{
  "num_hidden_layers": 15,
  "hidden_size": 64,
  "num_attention_heads": 2,
  "num_key_value_heads": 2,
  "head_dim": 32,
  "intermediate_size": 192,
  "vocab_size": 4096,
  "hidden_act": "swiglu",
  "norm": "rmsnorm",
  "norm_place": "out",
  "norm_eps": 1e-05,
  "positions": "rope",
  "rope_theta": 10000.0,
  "rope_fraction": 0.5,
  "qk_norm": true,
  "attn_scale": 0.177,
  "bias": "none",
  "tie_word_embeddings": false,
  "parallel_block": false,
  "init": "normal",
  "init_std_qkv": 0.0243,
  "init_std_o": 0.00443,
  "init_std_up": 0.0243,
  "init_std_down": 0.00443,
  "init_out_by_depth": true,
  "optimizer": "muon_variant",
  "learning_rate": 0.0111,
  "lr_mult_o": 3.0,
  "lr_mult_down": 2.0,
  "lr_head": 0.00687,
  "max_grad_norm": 0.5,
  "warmup_steps": 0,
  "schedule": "wsd",
  "decay_fraction": 1.0,
  "decay_shape": "linear",
  "final_lr_fraction": 0.02,
  "batch_tokens": [8192, 16384, 32768],
  "max_seq_len": 256,
  "doc_mask": true,
  "train_tokens": 81180000,
  "max_steps": 4656,
  "dataset": "wikipedia_en"
}
Each number is 128 + 24 x the weight over its row's rms, rounded and kept within 0 to 255. Layers, rows and columns count from 0. Numbers have three digits each. The size before them is the row's rms in percent of the matrix's.

# layer 11 MLP up, 192x64, rms 0.245, rows 185-191, columns 0-63
104:107116084162137159155175106152134117128132103114150134117129119103139097094130099136144173120156143114131121104142126114107115146124090160165132075126056152154099128123126087122128091129132118
094:118126122143142124107133099144150145116080137112147116108130177151118140187187175074126154109132144115153120155117128122141102147168127153124154120155173086152142148137133133162133109116138136
100:146130137122114140097109106109115114117144147123112101123118178089125132128133135097132178156123126093151153098077116158123133106123109116109110136098141184165168133181114137168131143148095160
097:107104115167094136124105131119151095151132171146140131121116166109139118142132148139127145058150131137112157104084135163098159123139145140101138111121149105133101135150145160128093110073092163
101:137130123152136094131161135143098136095140104134138126160153155110044137123130105131113137141094114133111151067128154148120133090130121132111120142104134106089158133107101112095095180115153136
097:126117149181116138125135091121161147109129134101141142150183125132107101141168144120077159164121102151120138138126102091102119147090086136103127132136130132145134163113127148149113120180122076
100:076123125111134141130135143142115137134164083145139173136136125135109167081175143122143162160107133133153132108181123104149137137117151104127092129150107095135112125161117068144142160133131091
# layer 11 MLP down (transposed), 192x64, rms 0.154, rows 185-191, columns 0-63
098:135149086138107110128126075167140170122130103123105094113164116137159142137119142141141124147080088079122149105127111160106120120159132131115099145123134140147081117162125139163171116119121174
095:115165145152155152147090118116084178125111139171139139102119128145135114172083122131114067124151128169109134105094106103123137151136142153126105141133079123178095137126138126136133131107117140
100:112145166141146139122117094135091169148083148141170102130117170173132169152098172114148111138160093175142107141103152153099122160122112133117119134137132135161129153134146162145159113121134129
108:145127136102099124139124107137120156116125147090117073114110113118111148141107110081120082132121143090130168136142074142177101116108156166090151124133109152114100108095116142154130106138167108
095:122154067103133165103131184156138113169091100146117145110142162122124162119108123132089121134137094145104149126103176163133120119125129148121095120157117125134116074137158124106108149106105120
095:178141141127130112171115113120079129144160123111172147133135172151113146124157152099142153140139091106155148095103161147112117112132124151109121133168133176081124130106150157114114136170156121
099:131181163090162128131084133122118143123112136124159113102112135142135130094128110121189171125119143120164129097096125088124118075150119107149147104141137094122121133121111084166157104117124153
# layer 11 MLP gate, 192x64, rms 0.231, rows 186-191, columns 0-63
102:132118147126173104145143101114159137120119176116109128140096156119109143119152120093091150107122110149141141136079145084129139150136126099125112174059140118117088094128125125149170133112122091
111:108116084097147106137159175136180136118147106137139102124160125109165081127146120100110140152154134136115119132115132103116165082137177123152137139130194138138119133115107111134106141154161153
106:111140123152128117115166149122124127114140135170144146151122156113151111088155083126154093160128116136132108117128153136054104126143146142178106120102122081111134153088129146097113135179131114
098:084136109093128100120164139123096131133102086176120146150142136104103181117165133108120126112102125133115151130128125109132148151163149118135143159085155112129144081149125099107076127151171121
103:102136138151130144132174143104159136128144109127160148147151151157144122112126099106076135147154109114121099167126110097103157126104135149140136122142051150180146139140122128142083138140089147
102:135135163134124169141124156108149147123130139118154113136151171083087119108076173127165156103114135126160135100091136099100130092121163156123128122110087130124118118143088083129131089123119140